config = dict(
    n_layer=8,
    d_model=96,
    n_head=4,
    n_kv_head=4,
    head_dim=32,
    d_mlp=512,
    vocab_size=848,
    activation='squared_relu',
    norm='rmsnorm',
    norm_place='pre',
    norm_eps=1e-06,
    positions='rope',
    rope_base=10000.0,
    rope_fraction=1.0,
    qk_norm=False,
    attn_scale=0.247,
    bias='all',
    tie_embeddings=False,
    parallel_block=False,
    extras=['some layers without attention', 'local attention windows', 'paired heads', 'shifted keys', 'value residuals', 'a smear gate', 'an embedding shortcut', 'skips across layers', 'capped logits'],
    init='uniform',
    init_std_qkv=0.0612,
    init_std_o=0.0,
    init_std_up=0.0612,
    init_std_down=0.0,
    optimizer='muon_variant',
    lr=0.00807,
    beta1=0.9,
    weight_decay=0.033,
    lr_head=0.0111,
    grad_clip=1.0,
    warmup_steps=200,
    schedule='wsd',
    decay_fraction=0.526,
    decay_shape='sqrt',
    final_lr_fraction=0.0,
    batch_tokens=16384,
    seq_len=512,
    doc_mask=True,
    train_tokens=105900000,
    steps=6464,
    dataset='wikipedia_en',
)
Each number is 128 + 24 x the weight over its row's rms, rounded and kept within 0 to 255. Layers, rows and columns count from 0. The size above them is the row's rms in percent of the matrix's.

# layer 3 MLP up, 512x96, rms 0.143, rows 233-249, columns 0-95
size [ 95  95 113 102 102 105 101  98 105  88  93  92 103 105 106  94 108]
[[138 153 129 179 112 113 102 163 122 135 133 108  94 113 139 136 113 145 131 106 136 134 153 155 147  71 186 108 131 123 133 171 150 176 137 114 139 111 124 159 105 155 139 108 157  99  95 104 103 120 100 142 149 139 148 131 136 113 136 139  87  80 117 107 147 137  84 150 125  77 110 137 150 132 141 180 134 109  98 144 193 132 104 135 126 154 139 121 143 143 151 157 139 129 124 137]
 [116 105 133  73  97 118 129 100 144 168 103 105 109 137 115 110 133 142 154 137 136 150 134 104 148  92 124 148 181 164 154 158  98 156 100 161 106 151 135 108 143  97 106  78  82 149 131 112 111 105 134 137 119 181 115 107 175 134 118  89 129 110 133 143 144 132 162 107 117  86 122 109 128 131 156 124 114 101 190 123 136 127 113 113 155 140  97 134 128 166 113 158 134 145 130 113]
 [190 158 143  84 181 108  92  77 143 129 108  98  79 151 132 123  86  89 141 156 142 142 161  89 104 143 131 100 131 142 121 143 108 172 105 114 132 148 136 124  95 133 127 130 142 124 156 147 141 141 138 124 151  96 114 127 100 119 143 157 114 129 106 135 105 123 123 155 152 137 107 164 130 135 114 161  85 107 118 106 103  55 139 129 155 153 126 111 111 139 119 122 117 144 118 125]
 [108 102 136 138  93 201 124 120 113  98 186 149 118 129 123 137 121 105 118 102 126 134 156 125 153  90 176  77 167 132  77 133 146 133 120  99 153 119 139 111 127 169 109 127 140  82 136 153 175 119 120 139 145 143 111  97 137 166 148  92 136 118 155 120 133 122 124 107 125 139 129 120 158 153 100 147 117  85 136 126 107 102 170 138 121 118 120 143  99 120  88 114 169 128 130 131]
 [139 133 161 155 154 126 114  87 101 185 121 124 152 143 113 125 164 104 118 180 127 102 106 143 120 134 128 152 109  91 111 140  72 130  96 107 114 114 107 157 136  88 111 124 123 140 152 146 183 153 136 169 127 160 131 142  97 137 135 106 124 107 171 114 129 131  94  82 125 153 131 134  80 122 117 143 120 149 129  90 119 134 116 137  99 105 157 146  98 129 151 132 146 110 143  75]
 [121 138 128 168 118 107 116  94 141 143 108 175 120 115 132 114 134 143 108 107 136 150 190 178  84  93  94 138 129 149 140  96 164 101 125 150 130 155 121 126  57 110 104 130 114  80 104 131  93 172 114 153 135 118 119 125 122 144 113 138 129 109 183 123 136 151 103 154 128 109 119 149 142 139 118 140  92 141 126 127 151 105 141 151 166 122 106 110 125  82 133 125 131 163 158 111]
 [116 155 151 174 149 124 100 117  97 115 159  98  87 140 153 148 154 129 148  85 131 128 206 182 131 146 140 101 150 157 122 154 160 156 106 108 124 133 130 143 135 143 142 112 149 142 131 124 112 168 173 137 148 132 105 107 117 123 114 132 125 133 111 107 152 130 118  66 129 116  89 117 118  98 124 124 131 102 149  86 130 138 123 102 157 127  68 127 127 150 122 173 138 110 135 137]
 [122 110 126  93 137 100 147 106 109  95 137  92 140 106 106 103 144 134 116 121 144  50 178 105 119 124 132 110 146 110  95 167 155 133 126 135 144 117 107 105 128  83 138  92 128 101 138 183 128 148 155  99  99 123  91 127 137 132 131 145 147  74  81 150 139 129 109 108 160 148 104  94 103 100 141  96  98 117 148 103 121 158 126 121 131  91 118 123 107 120 141 160 137 115 150 130]
 [118 130 122 146 125  82 124  94 151  81 138 152 124 112 168 175 104 161 141 108 130 171 191 139 129 105 180 110 120 128 101 133 110 119 136 128 139 151  84 148 169 124 138 137 133  99 120  97 185 110 152 135 135 135 107 123 143 170 129 113  86  92 131 107 140 125 100 137 112 130 116 138 118 132 145 131 142  94  95  85 130  93 134 110 109 146  94  90 104 146 145 141 125 160 136 117]
 [154 153 104 132 135 136 136 135 150 122 133 117 124 102 183 133 130 132  96 112 140 126 129 136 120 118 120 132 173 138 119 116 132 117 130 110 161 108 156 126 152 113 142 128 151 136 155 143  91 147 107 171 117 131 177 135 144 111 135 146 159 135 189 181 128 116 133 147 109  84 143 153 166 174 186 100 100 123 109 126 164 145 105 124 127 108  84  82 102 133  79 133 148 162 115 111]
 [145  83  92 127  99 146 154 100 122 123 133 133 138 134 156 147  92 101 111 162  95 132  99 156 109 151 109 137 156 100  92 159  99 157 120 131 158  90 144 111 101 113 103 103 159 135 174 133 127 190 116 140 127 167 136 147 111 105 126 126 191 125 150  89 151 116 138 138 180 153 167 137 109 137 149 126 134 141  92 119 137 132 157 109 135 124 105 125 136 148 101 167 123 102 125 128]
 [ 94 133  99 160 122 123 108 139 123 156 136 118 144 143 126 105 121 130 142 110 134 111 128 125  82 139 182 124 118 141  79 141 149 116 127 128 157 124 116 181 119 113 119 167 151  72 136 139 172 132 116 116 119 174 121 124 158  97 142  98 136 121 173 107 141 136 101 149 151 134 170 128 116 140 116 133 125 106 170 165 120 151 123 153 158 152 111  86 158  96 132 140  58 155 116 138]
 [110 123 148 162 126 171 126 112 163  85 126 123 111 119 154 148 142 163  87 130 145  75 140 124 149 131 150 140 111 125 144 101 132 108 152 117 121 121  78 103 128 150  91 102  89 101 152 120 122 120 161 115 126 115  98 127 125 125 133 132 156 116 195 173 131 128 155  81 111 131 113  97 142 104 146  91 191 104 153 126 149 114 116 111 105 138 126 119 123 134 145 177 146 105 100 116]
 [119 114  86 184  93 169 135 131  89 144  97 171 159 163 129 183 152 135 162  96 130 104 124 141 111  75 153 105 135  96 183 110 134 134 136 167 130 104 168 124 135  90 107 140 145 121 117 101 138 158 114  84 130 137 125 104 118 123 128 147 151 149 149 156 130 127 102 113  85 122 134 155 116  87 154 152 133 105 148 134 136 131 131 143  96 100 133 132 129 118 131 148 101 129 123 113]
 [146 159 120 177  57 145 148 120 148 132 137 144  90 145 117 139 170  89 125 126 136 119 165 125  89 137 129 106 119 149 135 105 120  89  98 123 113 163 155  88 120 114 135 117 147 119 165 145 144 110 138  94  80 157 114 125 124 103 135 116 110 101 124 101 133 143 112 150 143  82 166 126 117 139 155 140  69 128 110 154  95 109 108 111  96 123 134 117 157 131 116 105 110 178 141 122]
 [179  71 120 110 102 101 123  99 107 143 123 144 140 101 148 139 139 107 168  73 175 120 108 147 124  93 137 110 143 125 137  76 145 115 138 120 131 129 143 117 107 136 101 104 117 143 153 145 127  99 125 183 126 132 103  79 139 128 103 124 124 119 163  90 152 115 144 139 120 119 158 169  98 128 156 157 101  87 107  92 144 154 122 135 127 111  83 107 113 150 147 155 128 129 147 100]
 [112 171 162 124 124 115 134  97 139 107 131 147 103 134 103 104 140 135 105 140 131 162 138 169 140 117 124 118 151 122 120 115 130 132  90 120 142 132 103 171 173 129 156 158 128 140 143 102 142 164 197 164 128 109 129 105 115 123 175 118 119 141 125 151 117  96 144 146 167 147 133 105 113 135 120 156 165 181 168 144  81 156 146 144 134 138  71 117 132 129  98 119 130 177 108 126]]
# layer 3 MLP down (transposed), 512x96, rms 0.0254, rows 233-248, columns 0-95
size [ 97  95 105 103 104 103 104 101 114  93  99 100 103 103 115  88]
[[148  89 105 161 127 120 144  85 109 111 132 134 174 146  84 129 123 137  99 123 137 133  84 150 107 129 117 102 155 136  93 141 127 103  87 130 121  94 156 108 132 139  97 124 162  87  93 137 143 151 169 148 106 100  92 163  92  76 133 108 148 145 141 146 139 123 119 106 131 120 155 132  96 155  96  97 160  99 145 116 139 122  75 107 115 123 180 130 152 138 120 123 152 140 127 114]
 [130 152  42 136 105 152  87 132 109  84  91 119 144 153 127 157 142 122 128  86 122 132 144 161 134 105 121 118  90 108 111 158 121 129 101 139 140 113 138  88 117 111 121 135 130 150 116 118 183  91 159 153 124 137  98 133 141 151  89 137 104 118 171 137 119  92 171 133 133 128 115 144 151 121  90 114 132 158 127 104 100  83 149 123 154 135 102 158 101 124 124 148 150 112 153 121]
 [113 146 118 117 126  94  89 117 161 172 117 104 109 122 127 133 202 144 139 108 163 129  55 109 130  87 132 147 107  93 113 110 138 154 133 107 147 105 168 128 155  96 127 106 175 138 136 133 124 141 126 130 124 140 124 151 124 130 143 150 108 107 135 115 180 129 130 153 151 108 131 113 116  98 140 123  80 163 130 119  87 137 126 100 115 137 149  78  89 107 139 115 136 155  96 126]
 [150 103 137 141  78 107 147 135 187 107 109 128 134 168 135 126 107  91 146 131 117 129 144 188 149 129 116 129 132 131 157 111 107 104 108 130 147 119 139 141  88 130 113 118 131 107 152 140 136 115  88 144 137 150 179 123 152 141 112  84 118 138 135 109 167 138 145 110  64 100 153 109  99 137 163 144 105 167 141 124 111 103 160 104 143 125 125 143 123 133 161  56 137 118 114 128]
 [ 93 149 160 122 122 172 107 141 134  97 121 134 101 135 131 146  95 139 134 119 149 125 122 117 150 113 157  79 126 166 144 178 120 149 130 124 147 141 154  77 124 109 137 149 193 106  79 109 108 104 126 147 181 109 111 150 140  91 117 159 109 124 104 135 144 104 137 161 133  76 126 139 156 126 106 151 112  66 149 135 121 172 120 101 120 114 121 125 150 135 144 119 132 148 113 138]
 [162 143 111 139 112 141 166 146 108 136 109 158 128 146 100  76 101 161 130 107 130 139 140 148 108 141 130 103 107  97 162 105 113 132 128 122 130 164 154 140 105 144 106 129  52 139  90  95 125 114  90 152 160  90 132 163  84 119 131 114 138 135 116 159 149 120  85 131 140 111 139 116  84 132  82 139 117 146 133 159 114 132 106 142 174  90 128 110 119 155 148 126 143 137  92  99]
 [117 131 148 140 139 130 119 146 139 137 145 128 142 173  69 103 110 148  76 122 147 138 112 142  97 123 118 132 146  84 135 119 110 139 147 133  92 117 156  80 127  92 135 107 143 114 164 147 148 153 142 102 116 103  89 114 136 131 138 151 154 168 102 144 153 103 130  70 116 149 121 174 114 126 134 136 166 132 170 142 122 107  93 108  90 106 115 175 148 152 118 165 104 124 102 103]
 [107 136 119 162 108 105 142 110 140 131 100 108 123  82 128 109 165 116  80 132 159 151 147 139 104 130 144  71 119 139 102 144 193 137  97 159 147 113 137 131  98  78 148 122 108 153 152 139 154 133 144  80 121 160  96  97 131 136 145 108 128 117 144 140 100 108 134 122 123 134 161 132  79 135 165  98 149  95 128 107 114 145 124 119 157  68 133 141 115 150 118 108 158 114 154 130]
 [117 129 139 106 183  59 128 120 153 165 128 108 109 135 129 162 148 207 161 125  92 149 177 148 152  95 136 135 129 133  94 130 128 109 122 130 140 169 110 115 136 112 130 122 120 126 130  99 127 121 127 137  77 140 122 123 101 143 125 167 144 115 130 105 136 147 131  91 149 129 140  77 152 138 125 114 145  75 128 126 160 139 143 153 124 142 164  83  94 142 145 115  98 127 122 118]
 [119 136 102 164  92 123 133 112 123 117 143 143 109 168 146 132 127 154 122 107 157  89 126 112 119 162 127 154  90 127 126 135 136 141 110 131 141 137 200 119 126 108 112 140  89 110 150 123 149  83 158 111  88 158 171 136 115 111 152 103 135 118 109 121 134 142 109  99 125 137 191 117 119 117 151 175 122 207 161 135 102 104 138 123 155 149 140 131 119 100 168 151 114 112 128 113]
 [119 122 154 153 111 129 101  98  89 147 114 149 132 109 119 115 147 124  97  87 113  83 161 105 133 110  97 120 127 130 134 120  85 123 113 125 141 146 108 152 145  82 167 163 121 117 146 121  70  78 139 159 150 120 104 152 138 134 142 166 108  98  87 194 120 122 119 105 178  92 119 141 107 121 118 133 130 131 124 110 126 147 147 128 105 110  78 157  88 109 146 117 118 138 146 122]
 [122 134 145 117 151 167 123 114 127 128  76 105  98 145 121 119 133 141 168 143 118 118 145 131 148 123 160 130 147  94 117 132 122  89 167 127 187 141 151 146 120 153 123 125 165 155  85 135 143 117 161  90 124 139 125 148 159 104 177 104 150 157 128 128 133 119 132 141 128 133 128  97 133 154 135 143  79  91 105 141 134 104 141 123 150 132 116 108 124  50 180 121 119 146 180 139]
 [134 142  79 124 117 147  89 112 134  98 156 129 126 189 179 168 102 101 105 139 127 104 127  87 110 108 117 153 118 113 106 116 121 139 123  96 131 109 148 126 112 127 110 140 137 138 126 114 117 125 150  99 102  94 143 157 113 186 151  50 150 137 104 135 139 111 108 114 164 125 132 123 127 119 133 100 129 112 149 138 106 165 144 138 157  88  78 149 124 138 169  99 116 106 118 128]
 [142 166 143 110 109 130 101 128 110 102  68 105 101 128 140 106 116 135 110 149 121 137 146 164 145  88 158 126 151 181 107 141 122 109  83 119  97 105 128 126 138 122 117 131 165 155 100 153 121 185 123 129  91 133 105 106 173  97  97 143 100 152 161 122 133 100  93 122 131 121 138 116 140 113 104 132 153 181  88 123 110 105 103 187 158 128 102 146 130 138 130 126 122 143 129 130]
 [135 139 162 128 154 148 155 168 126 159 106 135 110 153 120 121 124 110 104 144 116  94 162 139 118 115 150 145 147 126 109 107 106 149  97  75 108 101 131 173 170 136 138 155 125 156 111 143 125 100 132 134 143 132 205 128 144  99 148 106  96 123 133 129 109 133 137 193 125 150 135 129 185 135 198  79 155  99 138 124 131 115 110 107 120 130 114 151 128 103 128 132 127 136 127 142]
 [180 119 145 125 111 121  97 146 153 111 125 113 106 155 136 121 167 144 138 119 152 111 128 126 131 177 134 134 161 145 140 134 172 158 111 109 123 124 161 113 192 184 103 101 109  90  97 122 138 111 142 121 126 168 117 146 187 126 139 126 137 137 139  98 153 151 139 138 157  77 144 133 102 122 125 136  80 142 130  80 147 144  77 143 156 137 133  94 108 123 103 110 125 127 117 117]]